python train.py --activation="gelu" --init_std_up=0.057 --init_std_down=0.00638 --beta1=0.95 --schedule="wsd"
Each number is 128 + 24 x the weight over its row's rms, rounded and kept within 0 to 255. Layers, rows and columns count from 0. Numbers have three digits each. The size before them is the row's rms in percent of the matrix's.

# layer 7 attention key, 160x160, rms 0.11, rows 54-63, columns 80-159
092:129107189092057189150099128137139146135107070158128130136140133143114175158169127138126112125125108151146158132088089152108126132111103110122126148125150116162158106115102114111121127101100157144141098130129119094113157140137125145130060094
098:123127075068132139147148189145120133139127142124176109127121126129157174151128128151099129164149140089175147125090123137107140143181141134166142155120115111116155105168137118146140102130122178167138159115118106113106126090120141103162142110
104:138150096111165103121111111146132075176116113137116139122131107122158146110124089103139140176144127198165116128142129144130127135115125107117091126136132144154106126103131139127142158138099133111116159122152143089114067103143078144132117153
100:109144103127106126168099115162093135138123152142123157140130101144084168135084146095118135115146134118129146158124110136159136131082109129112170090114083153130133123144137109124132189147147193139150101157109120114115130111167110148130116100
100:138112094103128134123141136093127127148093142163136126150140174091093127141115117142139129137107106118160107111159083138100154124104114129131151113128141115149119125092097137123140152129119107188179106176176123120114170115119147111162166092
091:132123124161113116167124135156103168123143127148133144119124151078137130136096180127115124136160093151093140152125135127106123067143115106145110090126143115117124156125141125100089142159091059111145139143140085133114121118143137163105161105
102:116105107105111133166109123135144110139187130116172128149117122114085100124136121143116131141141137086138119102149085123149108062129133126109146093158164145112160109125135133126138121151118144141159101087135113100099085126145083182122158113
094:161121155118156180144152121113110132142089117119110133140096112123140148112132129105126110093180165141124106095116181136112093114116127107064109129175118162097107116137119130100109133178088127116148166112177116128150138122149150127126139145
110:125133144156121176112114101084126125114160100128096142135123098135121161137150094090110134153157111136145179109179135107101137141127132115125128157109172122116119112168101161119092158144151154173139064127123094115094083143152124099141117133
102:149125132128130102112140128068135123119116132102158137130137137160120127097135116117145159126144153152173136137141123108134117113105118112147096133175117129059123091078098109101167112150109136140072135133142132099113153117194093175130085152
# layer 7 attention query, 160x160, rms 0.103, rows 55-63, columns 80-159
093:111167146121137143109124146125151135126126120133138117143107133153136111096167111091089108067127149116130098093114165134133093124115142133124171123119133101136103111116129140119152100140148149105114154066124158109139138060113151149102111147
092:098080128072119139158119136156070122108114121159118089100136097097119117109138113105118101157061117137137124132087126119131130113116129099111101155176122135169145141166159151098097123136113145131136147158081152161116109101153116091111070155
095:173140085092104169125168108128135139088130125112135142136163142131131149131155183096144100081111080123124112131145139118136107151121125116152133102106167110136106132150158108091095155197160169128145140127099127145117112111125112156111152145
101:114136128128161136098116093093135152125156116156099121116135115133122146099129126117150145133107095116150149120136178120122115113126141144103147177143125143116094150102129117136127107100171089090126104151135096113113114136118168136051119150
096:144158154186085135101170147218142104103114158150119116095097130088086149169102166134153142143136127108117120133122056140098156109132145112141116121125131142116117144136141122084121116135099114096131149133107161082110147131144151117103123119
105:147140084102178113085121127219162144112149125107116140132092094131144177115132123120100108122136145117098156170112106143128098161169141119126145121085137154097175150104154081108123125145134118150124122138113113168130180103135158114088131157
098:106144178097176145144126133157112140122132142101115142123124092141125118126130114136154152129123135118159107112138154146152158105117115177128113149113113142158110141151130156108116132102107155104108133120084134115134142116133111140107071148
103:160145120120144134128141173084136122169124111152149130127143091124132084129128109127145103100126141153099166168133135192143168113099161119095115132136144143127120103115114144110151136143137115159122159141118105104120076147118122092071122158
102:108113137110142160159130129093106179102103127147150135132116146119129151118170137089123165140117134133136158121121128112156114175085133185146090128158112104158139087114127107109135163134140136122153152103161139118138117164156123144116129163
# layer 7 attention value, 160x160, rms 0.181, rows 32-62, columns 80-159
086:124117135169108101155100110055132123144090156171138112133142127121128138108156127153141135122119150126142147173095129100086121146116138130103128128141170104161108064131096130107132116100136106160103110157118122121106148168144125163149134120
078:112131100148083144153142162163122139113139159149117112079164122097141121121154101141149145168154121143120103104119111148122127116134060110126143125126123155118142130090165128098140125112113122106128137146157141148129114098120069121106080136
079:134130121115128146145051092165117130157130089079134147158140105136129174133151120110108126161114109106142126117129118134159107143174149167154127137131119141136108129159125144142110105102106099106129122109119150122130114080162148142100122137
102:101121137122157090131096080092133099135083103120152130078140140182136135104135103132134160107139135139134145154148067110160132095111169110120117131125122107102146126149052102148147142120113132134117135161143082126169104162113122129183117155
078:136168098126146135119139163107143101134183176086153128141112083128109135139126121119137122093127117114135094144141158160107141139131105121129122177118164138130141127111135135118132143155111115138116120133149142129142162131089115097108180051
079:118150122102089146154082116127118162101134089120113114109153143172126133142165114112090118118138115110140160129117146148105113123094175145111120125127130131133153164173139143126127172166131113141113136130125130142118108093163138167137124106
079:134131181183153135142118138130111137148119149129146079102123135127154150116116146159104123157083090113131133140137122112138146126130092132113117118117126153143147110151132141085081104130105156156169137105115094089059137172094136173152073110
079:158164121104129126126077148070142095096144113140128170136126159154143125151107149107100097151147157140111150160107162116093130161136079107121106045108114092115112130110137159119124122122115141088158144150102121115133136138137139123115085132
079:170104148129130109098146113090115147141080108125137120148133137144060090123150083145145139146146148197156138126142146100127122113169158138142142124131123111148136128157172158153115131143143132117126104158136118118102114126094101135088135156
072:125103142152160121134141138099098162123102135130144138123127111141141136153115113110124119165167147096078120092131161119166093183105132090171095123168145156135130099153164100100107119119112109140060115092116155143125085109146130141135129141
080:128116079127124123120145141043152107165082080126132139106135115101130087137180144113124125135143172119115140122068113155142129138171130107121142097117133140117131122116112124132121109154139124131135108130128155105101136122168094152151131078
087:114163093132129150095091121192118132086142142136115149181144155146124143149155102090138094145113103115130111106111137163138147131141148116145115114104108119147127078096137134129139080141142157097125116118132158130174112133101158129138083129
080:081144152144120095161094100161188100154134117169171137134114107138132115126130101114128129139152159099147137105120170107103131098112139129144147130140143121131160146130130088173163104103114125121148096084148086101125118101140167132175105131
083:121107095127134096161142151186115199119154173150116156129135102135134177174115118116122154110133142090149115095106114076109106114118146113116148106158101120129082154112212119093102112197084165083125146158110096138132136123115091121143125118
081:151118113121152135119129096084102180111146143132114105146130092109114155175140088138099106124180134173111117124172133113130146161135104136118148139095120152153152117132096080170093166099118133103096186107110127129119114146106135139170130115
093:141131154139130116105126103071135127171120161145147141087115126160118144122118127150122110117112123172129127137141163147105089146121128109118141118171132143103131152166082115147149128126132077130091153144123099093068124174115133102135154158
099:118096109110130115136109147075158155196104101151119132143129131165113099096140106110164168111109170121120194135127121120109125149093110125147114135155140119103163148145144125083129157116124112159087153148165109110069168157128152145127114123
078:109145168132137107154113122107131070129085080117113150150174106139130132155135114137083131112133109138148164117132138161103134152117142119157144182161129129128150131100077143112177149108149127107125168164139078129164100153092108140076144145
086:107119138112104151151146141102144095157097104161161109125119166130098140120119169088139159122116150148130124164106140114134153085148134165127132152161181135124143131132116072114117143128128125082104154167090110135117145141162099127129159150
075:102132128128121096124097091085101136150150135093119145117128136162118114097128115148125160079125142109097119176154119131110127171116104114091175106156135150132141118153124170095077131140169093123106134136111135114095108144092148187151120113
082:113121119150129108115144122120088108114116108082132126154177135139178156154100154102138131165125112147150104080138126145106110135164114104114135110116122114130113116101172096119143124155118165154147126128085149091118109137103147140080100130
078:157146075135127132072165103148146121143179129130114138166119147094156171101122109158082115140159121107129143117136139118128104161103139097165088146116080112143071154135131121162143111133154135117127113148138145091124164128118158110173104125
083:157140143104129092099094084099087109132125145116133141149108114099104122135125123137124112144165140116103164145109104132121133121144122152109137142108106163135098158112074098106141122153114168126161115139160115136193140151139153153135182137
084:139123127115100145130149086149136116140139124104129088142161129142145152120089158137083104117175157157129121145083086113142136122131111115148122147092126125154112176156086161171130147119148101108151114122162122107123125088120094144102126083
081:176121170142115125091155138166177146128144125135088124168095098114105126136099115108141133103115179096130128120112135140111090150132155149138091151123142136153128111136124134113125155128080115136120142139081106162122175126145183114118111131
089:133154124148144097090134115111160107121151115098124126102109118100103133118141124109183094126127140162118168150117103112113112147117117124121119160153114108167150098149090152147105128085108089139121133169149099156150111158123141101114138150
083:131138108120143125106168129080162102117113114132136125189166123160160131111147142142128109132116159151107117145126139119157093158107068127095130138115172122090149119118116124169147094112111129138127144127160093088119158180103147112141136121
082:182142108108125173105123143137107148111108106101141108130091190161157157159121119151096126180108127114150113118118126137143165150126136139134141132125112115148116102114110142123125142121110140118127108096109147167085108131103097125127177110
091:106148142102109155123169099054125116148079134177171164146124129156134120112134184140139133133140151141124136168135136084123124147107138117119143139092184116100165125130151113083077139118121077162111150121139106144101118135112079142154147152
079:093132109126078117119134080154132096127123105136123122150130122159158139139105089077132147142130141129137081087109167124134128129145094142119159137125134126129120140107136188127116103135134152107181099150180133154126104119119154101116123139
079:105112132114154130107144152170121136149124138130017160154126149103153153161128148157151117132123098114125090119124113095126118112106111126156163133103088101122115175118154136144134129125154145109179118098111156148158133092138161134133053122
# layer 7 attention output (transposed), 160x160, rms 0.155, rows 32-62, columns 80-159
091:102150112115157091134150091049147125101143107121102114149124095142164113116117161134132120147128123141119112126128122171128087080117112125132151180128163129144113122146165118133164113123146121109149129106090146153087128115173148165118108123
085:115110142140142121110115121118142132142132098137102111124130096109185051149156119087112173100124121136101112048120128134125087109117089159141108106106190082143118132149144114126101111133133133120144161115113142143121152106094118138077139131
082:126117117102140120142133120128118152143082134125122130142094095096111156112156138155173089141136116124127144108152107157082093195153162161113153165090066149166123126179118132135104123146128114118159113119123169109084105117152145119132116096
091:100181113186140126116155133000127109174090109135107141126124140129114096122107122128132114128150124099154145111123112104116152142128163100138137146128117100134120146104113124124143133107126147088122116128125141121151116160096097097157163186
084:138132163074141146152168139074125140140143144109153156107115139115133145094130085140135085123123122116115174137196112136080139147103144154109116135149146141116122151116115099143163152132087102140091146161129105127179130100135158075170171092
088:118137139140138124159130107130159143167155108115067133128125123105161157078138103145101094193131104153182093167114136165153116130151116115098120136163135138102176137101130149129093109093101145153124100121123142109141150084134150081139144121
093:134122120145114117148164094101125122137124156123186123129132095137159125072141107136104138104087095115125136149156137103090158090135128107140158127145133151152138127134088107147156125061135168157133090115137132103121102147167143146119151136
085:074125123109126126138080136119129082103078140065102113161149133120120083123130143137130065141122114143127149128145153139150109140132131160128122165109103101138137104154148136124121154112161136149111135163165135130129111100160128068148143139
087:099128130119157115130092141097149156111126151170138122114163161131090120140109154119098093142069119147132142145097143116150147120108088103156117085149130148132121164154146144083135131155143119124125150146134114137127135123111138094128132118
082:137119133130144114074117126074108143156134083142181103131096116131204144149121136148139085099086088122130137136108194133102162127172119142146087094111130159138118148136170128103137112134065171130088142117140150161140102103111130134153129107
085:116102116152106124130124089091098168126162109155143167116132104107115145095116117072106134111109114128123113103180114171127148116116116164143137133134106089159170147132118142167152103155122155138084163150129131107135134090159135139117110118
094:167134120126138152100108105255088115114091138134117141163118121146124150164108112095096093169148123078129153191142147108124102144152140078127104152150169096161124126086135116147123117128139119108133120127137154137107128140150128119129172147
085:129106156162090111149144089105166107154170125115119163115114065133115125123128095138151127150084134116132123105124151111089115061103101104098123151151139123140112107137140132114172104111147094166136171132145102127119085199132164135160124142
093:111175120114131104121133148196107152129142117141136137159142140100118118166095103115148101123131124107177066117130132094112158116129099157127145126139100169158151110115176159101147087119093111096120083133131117139096125115124090124106145156
083:171137150073145169132138120086106093098129132116139155099087150144092146117136108128133116102115132157139127091110145179196131110098102171150106136150127150118126134104142167129153120134096152131084084132103102127124118136138101150124156114
093:132113142172174130128091122010124140129112106132152127125140107156076112131151119101120101125141155147120155128114149094138087131137083099096107101128131126123123104090133101176115067127117128137103118158160139118106113172134136103091127132
103:119109123164181133140110128000132143177136121137120131142118142108151136109106109137098133102102177135114104129152105125151106128154096108141121132116084124113123096125093151148130112157124128151138115154122148188103140187199114082121123115
085:109124131126111135140125154101124120100107110095133103127124161135121128141123094104110112135158139099189102116096076136160122123156180140152130158138151132081171106095121184129127120108127130112135134143177121140122110092124167124137112138
085:131130110118139152110145171105156137107118110125145154142169121174159166120133153111105106112158158102096112138134112134147132178099091127059126085123149117118137123146143140101123112101163131133139142166150109184123104100131114163145130146
086:109094127123133124147105153049116184162142125138156132119168161147142100129186146154129132125138128084154144132130165113128182108168131140112155112116117110131116146106127109084136155157136128133126132097111139090080112114083164176105099133
090:115124142110168115119111159184100149143077103114144118127114138127148124150131148076120128134105093127142115101116141126176147091119161127134076108128108098152099068146151151189095085147134147124103140106108158162126110116119077145169152140
084:141136175141132131140099128165119123133129123138140143133105120113102174144088160149133082142171121142127150160128146100119121113152140084156125129098104132123129128107149143137144115122135142142129138109102067139134158076093146107105096113
089:134123136128088067094113131081081129102150109122108167140178116103125100146110105152160161136145089145104123106124125122148141098160156139120131141129110155091112133121073144127109125116170118175142088156130113151142082078105135121123156101
097:112175135133120146196139105174104134110163119137128079142108095154105158132109115085088113107108113111114143129112130129115126157125138116115131093141146144125141152173140110175164151129125089126168138149131091116115155091114162150112130119
087:132138136120148122159135155113153147116125130123122160147083077146113137112156107141126112102112118127130142133148135117098115097132153121120153110098124140133101074109123111097113186163111105086130116136162084169126147159180127190137071126
095:157145110150116126137115136039114098138162116085136132131088115162134139106122114134133148123128128153092147128137166121098165142172073151133109112127164160158160125142101134146129148145131114153155133149131114139097119189109145102153085147
089:153132155137143144122158129026134097092125124146123172136134091158154151159178098150109145068109119112147179102156161146119147151143120114116123120142144134141157099126069158142139133133136112105143113126105131121150145126120133119168126206
090:162126147087098119137078135160161117160106116103110123121139177157125144143133119134117159133127124122148136135117131131088159185128128157117108167115100139144091093145076144123102112144068098113131116128161167121112133116091119127142182160
086:120117142122109131161129152022127127189108124148108123114111106129093098106124152137081149111162113177132130099106135132137128158142136122132122142128194134102159120131136160063113133149134106115147130133134158139122105170170121165143122123
089:116140092136127175121129092199090144121103160148091150144129147131137154128149118143146119158109165128109130100077129131118120109127117139086156116106127112135109110121131135091144117138114131174086142120155160149112150084164117102107083149
095:143137140096141173154123090174170122119111178140133131124119172109187110126132142103160156168100131081104140122082122113142135133117099136133162113194114131116188100115147143114106138108125159116146115079134108134137171112133126123130110118